config = dict(
    num_hidden_layers=9,
    num_attention_heads=3,
    norm='layernorm',
    norm_eps=1e-05,
    learning_rate=0.00189,
    decay_fraction=1.0,
    batch_tokens=16384,
    max_seq_len=2048,
    doc_mask=True,
    max_steps=8222,
)
Each number is 500 + 50 x the weight over its row's rms, rounded and kept within 0 to 999. Layers, rows and columns count from 0. Numbers have three digits each. The size before them is the row's rms in percent of the matrix's.

# layer 6 MLP up, 768x192, rms 0.0755, rows 53-86, columns 96-191
108:499592486480457550560449538470551544517510521504470524497492484490501570473549491414445496512396405470607529496522401381526522582528513419425498466462530506466517510498486472433597642584583507443576581497431484598482463509525511529482454476471483502479526457487417542526574644570531538539
114:477372416425560411486427470427588504533513533495590466497468546478645431453446495426503473429563433539527532463532427478506499505535597479511433568494462470472499555438529412491598379535471480545433537528496560499417470547501459496534444501493583441502528499470483496502614555485468493505
105:573389430502538494521510505619531528455529499507490518564505505582484481562453449469492548429509429443532517568478473507512437487481507502477525491478463528557433366486462418475492511511535545456512410445484528497478520605549398528430533449471594472524490571461540510507633507466510439480
090:539514428536392506536446519454555468505483493466503483493461481505542480454514433531440505526495532506646463464529545519510456485533516452503432469570529473523498552448571468432598509490515571467496454529430533461503521505477548536467583452475432521520514485499488503530459504663500434420
103:465455503555452571448558570507478428573462532547437491411460525442579516470481594478562495480484439414574667535515594571486437487574517569594526441505473481467544530540539369533430509483520490466497488574550536503407498447498538477485509386511498492516584370444521525532551537460516502415
094:470468393521480530422461442505441476579447504466504535601471452495481465486544580526570560485528577442491482463546417493558454519539468493489574568517430453566467465441474488502514522531472515495411416434462497535540523561423529475509537430504505528551418555525448464524561569504466503455
094:493547518536488548514492435623435470509499429560502502402459486477475515477475594481480556538530469511498560468553481495368556449402496585529458465575444488444535479540544508503479482535598569529473448501576473568482453528424546546485485552509560426507481428482478515510409454495482422497
093:558375468507417376451553571536495575501556400568472538489496545485510530596500544481341445462514509536504539410523530444460454432456393451483366492546460523551536521527518480479555490570454477559480403503537460532501464559533508547570604456539496512559415477496463468467495488502485488437
112:551488475577574524545479464476533414488504488449600487439554589408425564436389553440537519443475525515545591389521461481489492438443444566587478568483534465495515524416525508467501527486478545513470469606460424421480479501500516539474461462525513609520508536527387541585479581394527485480
088:544500525435528525550517486489447511467496471575415535511522485397488499425470530487386370490486510540394578470477584450505565449569576423586432548598457513404532537446508475508461484520535501456545486507555514471485469550556520522486498561536523454588549508477490524445448394529436519398
098:494401558533552505548508501464442566547495438513476499559546514486445514467466444499535637371541470481488576419480491422435488520456459576534419493462507499459526455557499533443496439529486524542548384529488523548393523461468423510541491421561418365438480461491504438544547415501465416477
093:547564482493610477562449521518524481500406491499447542531522482504539462490392523518530534505455482442545456505469453463467410552485615507444521459498572436507574478480566535550443490481443538445447604478479506575495484533438479459422487607465412465569457432522504510374533483475516463541
104:567553507537539525433500571437437521607548525345536528463536451480481475434591543379480518465540496521535526413499440512502547503498536479561462505498534536500495573490453519568442401523528463487453580452517508451516455513504530494559432588538570488489490482506490457482533510416522535523
095:443502439510592560513516493446488523523546469638523474448503570484531453462509499499459519487459489476564464530430475507433515479487624542554435499494541432537552435567469598432448471461435568573440560496507531453518451480542491543470479464505468620589588451476430419540418468593538499477
105:414573521630448476466487446492489460530515557529491409379537501534475488581528454485516507494512539463525436573569509442545505569612527494502553445473525452480534505472399485478431488503571511529547509507472566450441496484411529533377503479512510393519549429499429522424491505456520621492
099:489602459480520563523555592450589394559546537507540522408482494452451487519537534480474571514458497421472464444550543555544435482557477478494423480458486608430463446518557515541592595464480493480438490534560511540450435548519489439538525479454477529448372450478523573498496462490585459509
099:566488468474560337527526460528494558362506525430458497558496516545466503523506450455456485526454508479523536484509496507541556544548508400475466485522504460523422455407528521608466457577488558564487536468457473476504486496557498602422557465523425509466578440617450482565463459465561539482
099:506501404480477560505446566508542664560550508343442527421505388448506494485451536437534470583435477483509440527459558477560468519619546512549579464463509496477523497522531493476524524499531458506512425497459495580515494558618476519471453579478478508541500466585448423452500475421540504569
097:447398538527516496569513457564529539544404565470453497465515525528557414468502460447447511536514520460527485529552474402638453405467481501493440496628467504402500409508500540444481447489496503521464545547519550500504554523407453445482560482536557467495572484557472467549562467455546482452
109:568440513462508500475603444534561525508571487558580484542461502511450505521569482502518524588472469458516585488521469566480610583441541471481390561481541513492577427417577494528477530535449496417503507480502496474554450455519498389508517562562499475454487535520504484528512464479478540595
091:531508517507503497520474528471440506535493509414432333532496461514486446477480504522548537461563521471506479514487476472524465372491449538434489440456538461469531462498506471563471493609644443489549476490571411406561567477511494533461520451575451517607562518594442569492503424568451496506
099:482529395563543541489508444552510479389475443447515457474467455592572489507510515511542478501444525485482541490585595500561509396501593551516491482517493529489638416451487444547605419500486512559487540579494458558602492525611466518444449541548485593467425495482549449559538549510475462494
091:529440453554425594572509582509583541545541503458493460481586519438535521474541488463468500528479566461591458481458535594541453456504424481503451511485508489497482523418489566426491549513457553497365493507557421486459448601490479538587470473529491500502412430446500518515432496546443554493
114:632541497492449365523481524444546524579611442401527568499462538538495568466485497588452425433485495422529479512513524494490609508496527492519513542392557538471572453536578433441481466549413496478467529566503517492479406555499470557567574482585528501527517469415481398474447445405548517548
093:416458525525510553508409448457519517542586515450504493597508468509536519464594443471540497485515507477518450543455461533439522492512544393486477548499531431483565457577481437439443525469580423443542534407592505473521534493432409489525480407460501533495479507565516451607467560382543494517
098:524480555395464585564548492445583426494437570580565606579475411510456501422512510465519595446447558468535523476455546470482471499483441517574426546545458447530510476456513498585543553420475496571435562542442458485534405570508543508524519479572621463446453481523562441393501486526619535449
104:542439530427547522555515350496428517513452493538533499496518539498494564450483463448507558489493527492613536537553475510421572478518534445470520475517471446455552527485467495526540511530413416573525481465478540402483439541436456442479451458501436456553501517527479409528570542462526565498
106:483525505489430450555539437517453518559508480450504457557416467551520502446472584518459526441573444482573461472501526523505511539459586482572483545535448518473545514467549517450542389551427498516528513539388548434477434564543411522470622572594516481495533484506548463571528479490492486446
117:475505404459576500529532507502464451528568536565394502459558513577419444533526412461566419506484497531464517512497536492484506521505514492551437543469441543546530463474490540524534468493569511476489417500456558554529441538476450401486562447523488591423454525450443597520548440448514557465
087:567543549530481534477521547515550560498394497528513548498494551629459569562538502519503523505545556448491415489559560466467409515467518463437560427484526564445545488510494632472465554456564460482467508565569395534540527561503582490445497513492497513486498426471465541481424412402513544559
104:606473474415486557582553460484506467480546453599490441570551558604530532580538406444548487482478520475548516513491559480447496484555592570508545468448559389427494568448484451499535445558519484495483495633490485569504505582462392408411531489483481437523490497469464490509590479477519561464
102:559540423530477524497493508583476561447528434461527600521480534493494447469425505543459536468521495461575491460430483454515491452608450580424539523462555467433551493482465611512494444418462462539442499495555533500426482491564546502453506530533469545504550523443493476577523545545620450576
109:503596551438529479475483446426523502450554551622562469437446525417443433436509475490569553470535453564529463538429454548607540490461445504521408506485542481464474502584583429483451539510475529416492529494497544485474570546494488563493481587432491513505411434495533424481534565578506521497
100:504566508546414563483497546506502493542424450521526477521504525556440475482572525462572552470415533458519558579495559505438478455539520502411414509442465405464460567493516520571500544492495585574511473468507594517522501474512475507554519553493581494579538432518559540457435604589532464461
# layer 6 MLP down (transposed), 768x192, rms 0.0645, rows 53-86, columns 96-191
096:483432436406533473460454487488461476521493518496467508457492531387555477619493401530527472455550444538468473427545478487454422458603509448518498474656588494507488560478503511459504480587503514491490486531400517408426481454420486541453486464457512616534513441401442484482568522484473525458
116:567397481508485459463543465480444541476559487510500540513471504305576586456383539461460524534562520538479554476479402553480495374504502606518514524505440497488458483468451417561584450488489484501541544540482469503511528511521446552497387521426478444581544480541594488494525471559507554559
114:443503417435556545478455605546490498481482492377518452558501426418545479472524499509487491580499587484580562452475560557485594525585537544545423594558511480481445554529555441370487523519425521514454564487500492453514504496526424551530447527426420501529599433469517574478497506491490597531
085:417555480528459439409480583498486513552551457536428511497477607468545434464442565504479505539424475490525487577464389474509540459472447429393460416468485500522496590489518462561551531380463518528392508429575546436402488466548538461448567485554586433469551522513493612444488466580501459538
089:596433577504603507467460469547430423451498486612568500480456509433454446491540575516460516571508548516482495534458460542535523579498492440504488445468484482521453510484431499387519496566486585551584522494501514474497538481483509602535433458417499435501476415544533450468438467496539460484
078:502571511475472491570447466608441538521512463562478441433548499493465519491418599480438542442437522430517524571517489552371530446505494455425507565456497483550573563512502476560391507501432471490460452527505604508544503423483533446454555448595444535541593502392420511497467490471550553569
103:507476464610400432403498587496457451506478603385481504486415523483505445590492435618446433563471489473541576491561332476567553479554559463567469555577501535543412518528519514499565502518546472442476447474460407532508532591539470541554533535519583579461495473459517474611501497463511525480
092:467485557498571514581463536509419477477430637544531459530493527533514423488428527479557450613508494527582464436510366461507532571564473570483472506481521492524434582538545497429468495425518444450475574412555472457362508467568450493535562507525511493495438458461499530445559537431566403525
115:556482597483528447483473430584477515534498490470461548493458473465440497500400480498494486468509602502557491517577478549458591461470581517501485511477483486566439486503505426519478450451446479444546558639448401511509537520504512642493544459516557462577613444425427517550479583418512431503
084:494588496522425442496502498511432486562475490499573543427461501528493523436471489462508451473424521447543473517518435462512480514500509490543586542538499488493551558584591503450440578483478518405489479525563544561451519514540450481489551491524457499477454564415477573456587574508512474465
106:540577551542462487468468492521562504527498526444562607497535482400522448484450552572479466518456515567527564523544486531407526435547502555589476447480517449471496487475464470584483513493451522508481541425528558532497474470549535603513522374545386587481461499499480466550581544491453460507
099:494511465513469491567635494527460610471469518508452473451490557544495448455514544488600391490545500476488598480437609495503571407458428502422444572428471542517450493507475581464493496577485524493461389615516549474446535508522502566454424466520493440488500539430521592551475496477488535468
111:501489516499563450519615515503390477547526580518526485531447499481546480539510530597423503545565532430507470415519376564543559516511480505544426428495488393535462583473495617531466497526458523524511521475527510427457403432485579514493457558472491487494443479498472499473490515486454512494
090:507512454562450476435492533585429500491549486537495530583464466530554506549483424404495411586522468485501479481484403565558451601528475452460488531516520550544556597506477465507527612543509498491453438514505514511542439548411483595535568520444619459437415475560516499504554529528578422482
108:580563517478547467519449582515433507471404476504466492525475520428498488449540435516495602496551462448478485499524506464448515511529514546445422402490546638470466477423598435410482537505461537520530493517469477530470427447545511514599444442532567458528535465624556420447471480542414468524
098:446440538506582467508553582550467436456570500443522517453460523442511530533538610505468453505521514527519398501538443439415517546555503502498424557561519430487487577625446567525430455470517461471492512466428506411484484423454455521475426550569424622429529547522478438573456591521461462546
100:456438501558529576544556505527529430555546538442448446379536473462466563475437440478491505402501571507532433534534554481643518628487529528489567569512522521626433519542557465509508460498475455504538545582509500429514482544559407523479494543529572478513478537600458389453498399489566480452
103:489417526488480499502514572526469528577475476493523498557467568523445484477433464465553525450500552472472499382534574516536499492518448447454489502540513533610431452497542428613496454445527384538485445554439445524532552533542554459534512509557430380438430547465541510537420484444505471546
092:557508574493536517488527466532541540504551485461437606543489476469458532478463561552467534463472535531443449492507443585514528565463542420514512451541417484568536573425464538612509520617396576519451448533523425467463422469656378505505458524503404544465496559427487434450493456503540554463
106:515533492506389443459565449549501515463478436569517425464448404568404467492566370545472511497531480518514504541527421583550511435508507479541509601435512546364487404597485533547439420514459506500485504531565502488457525536448473547404426464537439575445536435432503525577480569481486433493
092:513494455514381528517538503475498521502561488497573631457550589354575541438478544529590422539482480493426478465430446486436404576460453428488501464523536512543484570498456516504590484528523505415457503453469451506602524459546525577461433497508479608425486446511530493524521554550516541513
101:507414520474531553508481533537517482538478564548468493513495560461492523459449406457487582480449458496512481529520497428543446557493490453502482481535593545516394553453563540472380465525528479563448472452510511493463536522442538513485446501497560346472582573496512577385428466496506510501
083:487466529458525513559435467532500593517592455626492450504466546548537493472513538531468406532526477521427576515570498478503538496432492465476471524472505481540486505566492462484489454490437519502461456351469324518428566531479472561611522517444506471622563488430398553559552558464528513435
115:469521451524539566505442514495489551531422498540474472461592558513452500505453503472418447469444537506479617467422486471454446451484459553572463445498483519507357542530501491474539530439518539418487415477411465544532481504499490504468520449389528449481544530518647547564444547547479488469
097:542489455449453554504492566417518489481549454555554601550529400513494478510471440571486551485545545459431584459416537533478541476429363543438519489466461548536543541492488464413598473442445480445501514480501531548578535397534480495474536481618391493459583498445438557444551525495462541457
093:494464469447511510502422535584474519537554520548512538528511480502487512538480480557579513564519407448541512483504404405546475476480486503477522533492568513490491517462524481572523451531501440544428451536498423568490486467601514505496506443559498584515506488453473494539467446534551458414
110:549546424505538565466528504545476578447498482523471554510536548470521471522440472455484568511516469552480525523547446483482518532488519551512476499406504383563518505476480475452521530461540497490558594461495489461544471597574544501571476503568433506480505499441492576603484585496482505538
111:518436558527514560514532513437518507528541510551500547417591642458543425508491597491541581426495499562544539480500545490518379558568486493630512490512512481556545546503500542522494419462402403481573530537450451488504620493463474460500505515436484463432525531486509511503372504508428478469
116:514491609473534523448448535511478460425486483498494466508450499574464510496559518537580500547471490467527485432540589416549494530372505465385514514482510501451495434506490485481420578415461448587451545429553530463592424516465530459589495520508501479266504546440531478492565565531489473528
077:507504424431516409464524502526541549499643492445619561492482478484448491496483392490490504532481504546530431530476547353533562486470507551486517565472493489483583516491412473496522455540493524495492464489510587469488528418506415471510504514544568470553439555480452449462520505458448500475
099:458526506530437527549501492522501505430415483458492545406427459596470462483579600578531422506487349480467458402457503533497525583538458513491481475462491583560498413559575390605436571442479480534535482502506585503514435510446426548572507484540580523499465535560470481479445437516495460531
107:509613523480581539525550543507438424429524515482453490441512532596542572498562435579487575479524528484477462460618504572494438500368529458554557436558496506430471528485515521531460544477562594519464515458502490404558507536445466361455473534494547407437555456579542447472510544544421496452
098:429531489459594561475575514443487457476451436449410463559402536452539476536551512545501521413550538599562550515606543506458546487490431421568420495505543371533502504468497491494372562496563512535507483451493596496531502496503522445415503404523449471506457456485563493430557467447439557403
093:467502537458484488444618478516366488479569510476469462538430514534581467498571428488592460465543581569490507515588514502513510572554428557492470517560575518541419585513529465468400512551502495417497496406463500482465531573515475563583489583452477442460414425443485401454463492530499469392